config.yaml
hidden_size: 224
num_key_value_heads: 1
vocab_size: 8192
norm_place: "pre"
attn_scale: 0.177
bias: "none"
tie_word_embeddings: false
parallel_block: false
optimizer: "adam_variant"
max_steps: 13430
Each number is 200 + 40 x the weight over the matrix's rms, rounded and kept within 0 to 999. Layers, rows and columns count from 0.

# layer 14 MLP gate, 576x224, rms 0.0744, rows 77-86, columns 0-111
233,193,197,167,194,198,241,211,137,209,201,221,223,239,215,199,237,230,179,170,169,156,226,136,245,219,192,164,164,219,261,169,173,173,202,255,195,241,169,185,193,219,248,247,204,168,175,246,227,153,251,251,171,255,192,183,188,180,130,261,246,261,159,180,213,164,239,175,170,218,252,208,226,171,224,217,177,228,228,207,141,185,223,173,184,223,204,248,93,217,215,197,182,119,261,122,229,147,189,188,166,231,204,208,174,253,191,186,140,145,102,203
222,108,179,194,188,281,232,173,201,171,275,221,194,164,216,149,233,200,144,213,165,173,203,208,171,221,318,184,174,210,260,164,231,272,188,243,195,262,114,251,115,163,185,292,235,184,200,201,215,178,260,224,216,258,211,190,205,163,236,184,196,245,254,227,220,205,206,220,206,196,224,209,170,205,167,288,214,223,164,220,122,157,279,79,195,203,251,199,148,273,214,169,213,149,155,210,232,171,213,165,198,187,267,134,153,166,197,154,217,254,202,220
214,181,166,286,205,206,180,172,187,171,229,255,145,193,208,183,197,208,212,226,255,178,127,250,207,252,246,209,257,178,196,183,164,204,172,294,220,167,229,245,257,187,269,180,127,217,151,257,201,236,185,213,177,174,161,296,156,309,283,230,182,254,181,257,201,262,195,249,197,143,193,216,221,168,153,173,148,222,174,259,242,194,206,171,247,232,148,166,232,202,234,194,215,168,141,272,262,208,172,212,266,201,162,182,182,169,208,191,264,251,109,247
227,277,122,222,305,226,160,187,167,214,194,164,182,172,224,203,202,213,244,287,208,120,196,195,159,247,230,171,218,162,227,194,222,195,247,236,217,237,155,191,171,219,302,172,146,172,205,225,235,234,235,210,174,223,229,148,176,184,199,205,166,210,213,231,210,236,217,170,218,245,249,264,259,173,203,210,222,197,191,226,241,217,154,197,271,205,278,212,162,256,210,230,156,148,182,238,164,240,227,205,183,207,148,214,105,161,170,251,202,198,165,132
264,215,206,219,208,182,212,239,200,193,172,174,220,178,170,258,158,143,235,315,177,141,250,240,243,200,166,230,180,169,152,197,155,101,231,224,214,237,158,213,269,176,185,162,240,125,218,246,209,180,204,255,274,137,229,172,258,116,181,175,193,271,225,282,224,279,225,225,176,211,205,210,178,225,205,199,265,303,169,132,212,268,125,165,139,237,280,164,209,225,191,201,151,182,175,231,194,207,275,232,191,200,197,206,192,129,191,217,234,178,232,202
156,218,215,230,180,223,202,185,220,180,218,165,250,231,183,176,183,163,207,223,186,219,174,156,258,218,203,173,194,209,186,233,207,191,169,266,219,285,204,206,130,165,245,153,140,213,171,258,243,153,163,165,157,247,237,175,189,161,261,235,219,287,228,186,205,224,264,213,182,219,195,213,204,231,223,244,185,152,146,231,125,156,229,186,239,175,281,213,171,166,193,213,189,235,289,175,189,196,206,151,279,235,231,217,183,164,201,183,167,149,232,178
144,227,234,258,225,122,234,162,260,133,212,210,198,216,187,194,209,202,264,200,143,162,262,241,189,200,234,121,270,232,208,184,163,214,154,229,156,241,173,186,158,293,253,146,207,228,133,214,152,184,213,173,132,294,338,167,264,217,192,226,241,127,246,175,177,157,152,188,253,217,222,175,229,165,247,189,179,209,171,256,229,242,215,197,205,247,207,190,200,194,238,223,217,200,249,200,249,204,208,169,159,136,159,210,199,252,181,166,214,235,229,170
199,173,139,226,192,194,203,185,170,206,181,122,198,187,166,223,211,209,236,156,250,229,227,213,187,232,218,239,248,190,153,246,172,202,232,252,177,143,211,195,136,224,200,154,288,143,184,160,211,167,193,165,223,200,173,140,187,160,237,256,245,163,279,253,251,232,218,199,110,177,192,239,198,209,306,189,211,234,191,245,190,170,222,180,201,237,229,222,270,243,160,191,190,211,253,241,174,240,197,234,211,208,160,242,157,173,223,194,233,213,165,261
181,228,245,158,147,184,169,168,234,223,288,189,215,231,147,194,180,165,212,270,183,231,196,169,243,179,200,241,162,212,220,191,193,205,220,226,190,236,158,202,144,193,240,203,213,170,190,201,145,155,146,143,241,212,156,178,239,162,114,220,207,229,196,161,197,169,187,186,260,212,196,227,206,224,139,236,187,228,156,200,175,208,193,221,240,187,143,149,162,172,207,170,218,194,185,202,231,214,175,233,265,249,192,189,251,240,214,111,183,208,224,233
86,237,243,277,243,164,204,226,238,161,248,195,214,104,211,222,204,141,198,285,206,209,216,194,223,258,209,184,161,202,167,271,234,185,214,239,238,186,223,209,201,162,192,200,153,96,204,206,271,123,100,276,199,171,144,193,86,120,154,248,150,189,275,196,204,217,170,183,195,202,278,250,225,105,261,180,115,152,175,173,147,219,169,223,239,101,214,198,265,230,231,263,140,192,191,221,173,175,169,221,144,262,247,220,205,221,253,319,200,199,225,73
# layer 14 MLP up, 576x224, rms 0.0707, rows 77-86, columns 0-111
211,108,212,207,257,183,218,174,240,251,153,216,267,240,185,225,171,191,236,140,186,292,235,265,256,185,174,231,199,125,163,238,192,168,214,238,202,202,247,189,268,233,198,265,228,170,258,253,231,170,187,236,238,156,228,220,145,194,252,209,190,110,174,228,215,241,202,176,147,173,218,161,226,241,271,182,169,193,142,233,238,278,235,169,186,216,215,267,277,251,174,208,173,184,210,171,257,156,256,252,185,211,259,151,215,190,102,182,235,194,172,186
179,176,209,193,227,227,240,166,243,153,222,194,219,212,255,194,158,160,228,247,205,198,197,263,230,206,171,177,181,237,156,234,165,162,187,167,201,172,211,240,204,213,184,172,176,176,201,220,162,170,191,177,216,193,201,280,167,254,182,180,224,263,236,163,253,205,236,241,203,256,192,207,188,229,142,220,209,176,193,253,242,206,141,239,195,227,175,179,184,161,215,213,195,181,213,226,238,229,213,262,222,125,179,168,207,206,242,232,189,145,194,172
199,231,233,169,140,137,203,190,283,240,94,135,164,162,205,171,131,114,116,221,215,247,150,177,244,163,221,245,159,223,148,169,179,236,231,122,156,164,264,204,185,221,167,203,240,165,319,187,131,115,164,173,256,228,213,207,263,172,200,182,88,227,131,197,190,155,114,204,124,131,210,167,235,246,258,167,256,188,183,194,248,195,249,291,267,217,229,145,291,168,149,245,161,295,142,164,189,163,292,163,145,182,201,183,355,154,196,147,172,238,301,199
193,134,228,188,172,204,216,190,262,259,220,205,192,198,224,189,170,159,200,228,226,193,201,222,262,180,233,203,206,229,172,236,143,222,195,249,209,138,172,208,211,211,225,144,170,150,260,206,200,109,141,223,261,214,243,129,205,150,188,147,103,165,268,247,194,227,137,188,260,222,258,139,245,232,240,279,230,194,145,166,225,189,155,133,155,101,173,182,247,214,192,174,202,152,200,232,224,163,203,202,248,150,206,152,242,149,170,227,140,201,150,211
148,151,229,162,153,208,225,226,158,210,169,178,245,211,241,201,146,209,172,195,124,184,87,216,103,188,196,217,202,183,277,265,167,184,162,203,136,247,156,270,192,122,210,121,218,184,195,206,157,198,239,223,223,107,203,235,206,239,215,146,219,213,67,193,125,170,210,213,146,200,188,140,184,199,238,243,163,240,164,197,119,253,174,216,232,205,230,209,173,239,193,194,164,244,185,158,196,225,253,221,187,217,161,203,209,231,188,160,250,277,298,147
230,195,181,197,204,258,187,146,190,185,199,278,187,185,235,175,188,133,138,163,223,130,240,206,214,177,179,219,189,278,248,197,211,240,227,152,145,190,152,174,81,227,182,155,202,231,212,217,156,263,244,148,212,239,207,183,258,180,224,214,218,208,241,184,179,246,179,208,162,280,148,181,210,182,161,194,188,187,225,136,211,232,186,166,165,224,200,150,196,151,178,245,258,172,189,159,187,109,174,148,237,230,212,176,234,229,224,210,188,196,177,184
175,164,170,174,261,134,244,254,169,206,288,179,216,141,213,187,116,175,177,203,232,184,146,181,192,236,218,201,144,114,263,237,274,238,264,183,221,229,250,165,236,194,157,285,230,133,200,199,147,199,174,224,197,101,154,193,180,258,192,178,193,214,214,247,210,243,196,253,193,259,221,215,240,187,210,197,233,239,183,183,165,232,188,192,162,212,192,166,212,234,204,181,138,222,214,147,148,218,214,195,159,152,158,256,197,270,203,183,204,132,178,209
247,196,189,234,174,168,215,219,106,216,167,170,158,199,178,181,211,185,181,164,172,165,197,119,245,177,167,196,198,140,153,220,220,198,152,147,170,194,203,214,210,111,173,209,168,188,250,281,182,248,258,179,92,191,213,235,147,217,200,186,184,180,220,219,259,254,216,169,178,215,170,233,131,160,193,157,201,132,165,199,215,171,218,234,212,202,187,214,191,176,202,308,192,206,165,218,171,246,215,270,242,144,245,222,165,188,251,245,155,250,171,235
279,282,216,181,184,190,238,225,100,166,210,232,228,213,234,218,211,177,210,218,227,181,199,199,130,217,228,202,223,201,200,206,187,155,189,230,293,180,146,153,159,218,209,190,190,223,191,166,235,186,242,214,163,174,241,154,191,200,237,239,243,148,134,144,191,233,217,228,218,228,232,181,215,202,241,212,172,172,198,193,243,252,210,191,227,240,191,164,214,205,246,198,133,254,216,221,214,203,198,186,231,188,230,258,206,222,197,264,202,170,192,164
330,165,187,139,171,209,199,150,199,225,192,232,205,230,185,204,136,239,198,97,218,192,189,225,169,135,250,202,173,283,194,170,186,210,214,191,185,200,204,198,194,268,227,188,276,269,185,201,112,266,282,151,232,237,254,173,249,251,238,169,164,190,118,234,198,170,203,184,193,184,143,114,191,246,153,232,263,229,220,220,212,180,234,142,184,304,200,183,210,138,130,183,227,218,176,182,256,197,228,222,201,120,185,136,235,169,113,63,211,162,183,321
# layer 14 MLP down (transposed), 576x224, rms 0.0695, rows 77-85, columns 0-111
215,164,138,231,215,159,217,133,226,156,172,235,237,203,199,255,166,188,180,152,147,200,206,229,205,204,171,322,230,126,134,187,194,234,266,220,184,183,118,233,285,182,213,243,214,213,296,221,198,201,118,230,213,183,241,209,203,220,283,235,197,98,216,233,236,202,185,167,264,177,224,179,201,249,271,168,148,241,193,235,208,269,229,180,175,197,185,186,256,277,134,184,150,219,132,239,198,207,264,196,197,280,216,184,195,231,186,160,208,177,117,248
194,168,258,198,231,223,163,210,243,167,173,175,217,224,228,172,173,200,236,198,212,227,204,149,238,221,198,94,157,249,159,164,186,238,187,255,211,204,152,237,176,203,240,237,242,153,271,267,137,141,180,171,199,187,231,228,261,234,200,147,196,208,145,155,170,188,222,162,292,171,298,235,191,194,159,238,255,164,125,188,190,224,197,219,275,140,211,202,123,235,242,184,208,163,232,201,242,277,187,250,259,204,152,145,137,174,262,197,264,217,201,204
166,170,190,128,242,216,217,184,190,221,151,119,233,194,126,191,187,192,204,156,160,235,273,188,190,199,150,190,136,262,222,225,269,177,234,139,161,220,201,145,107,220,177,241,298,210,249,160,215,166,218,190,234,236,210,100,263,101,123,154,345,89,221,143,195,95,209,171,188,213,214,192,175,231,268,217,231,171,214,153,110,180,204,244,145,180,247,198,135,224,185,200,197,207,257,139,139,206,221,174,142,214,226,217,226,232,220,228,155,111,283,157
133,110,236,213,182,200,224,208,220,222,145,224,252,181,127,237,149,182,179,153,126,255,236,160,262,140,177,204,189,203,213,178,147,198,128,219,200,166,236,270,240,167,184,214,221,208,223,192,204,160,162,224,190,189,230,170,256,287,194,187,272,166,240,154,168,156,197,228,217,191,234,129,189,252,208,243,217,201,170,187,177,195,235,189,134,165,104,134,211,125,228,151,228,142,229,204,240,172,130,197,300,194,193,171,208,199,229,133,197,198,229,208
277,142,183,167,190,210,181,168,204,258,254,162,175,201,229,215,169,133,102,194,278,212,167,277,234,248,196,140,173,200,123,169,310,246,155,190,264,248,225,176,141,230,193,176,201,203,198,137,221,199,193,179,210,189,214,136,298,203,175,217,39,193,215,205,242,132,240,198,218,147,255,226,186,186,187,179,183,219,185,145,295,176,163,197,121,249,260,193,172,149,138,164,185,190,194,199,183,230,237,243,226,199,237,191,183,162,200,193,229,171,138,184
181,201,190,205,181,204,156,187,201,265,221,252,211,240,244,134,137,159,186,179,273,174,149,261,217,171,191,205,189,224,195,225,195,231,230,232,211,221,148,132,151,223,198,92,159,260,235,208,203,159,193,180,241,306,223,151,259,191,209,220,227,167,230,168,167,217,202,237,180,249,159,193,211,165,231,241,160,173,180,166,200,177,188,193,183,168,251,222,226,204,220,256,187,180,220,185,221,175,165,148,181,218,221,207,226,215,205,198,162,178,176,196
177,194,220,185,296,201,213,299,256,187,222,201,235,195,172,191,176,216,207,264,230,189,229,140,220,167,227,204,172,220,113,220,308,252,173,214,156,250,199,159,158,199,185,271,208,163,240,201,160,197,195,140,215,169,247,215,152,138,186,174,282,239,217,189,162,208,140,259,228,207,266,266,221,226,259,133,209,175,219,164,171,222,202,183,152,190,254,165,173,225,226,210,273,132,185,219,195,146,242,188,178,198,167,221,127,260,265,182,192,258,225,181
195,200,181,163,192,188,127,280,144,240,218,226,208,261,206,184,238,201,199,226,179,194,267,206,156,183,223,204,219,206,173,172,207,128,189,211,224,136,258,258,251,145,223,210,222,205,246,266,195,235,207,190,164,172,210,198,215,218,128,245,174,171,191,226,234,157,223,268,119,164,90,189,202,211,183,216,191,148,195,188,176,169,190,134,243,231,210,177,165,215,223,193,284,193,220,253,227,201,266,151,207,231,164,223,140,295,137,238,161,179,171,225
205,179,205,81,181,158,163,179,272,227,292,206,220,195,180,196,204,164,246,191,150,240,224,196,256,180,233,177,153,163,177,212,170,260,151,262,189,206,224,206,162,198,210,151,265,231,171,256,257,138,138,190,255,222,175,185,279,144,137,210,335,186,211,199,155,165,213,192,267,201,138,180,195,230,149,202,207,184,191,195,144,171,175,221,221,195,128,195,176,193,170,148,194,202,169,213,202,180,177,171,212,194,201,197,207,267,227,152,193,203,235,205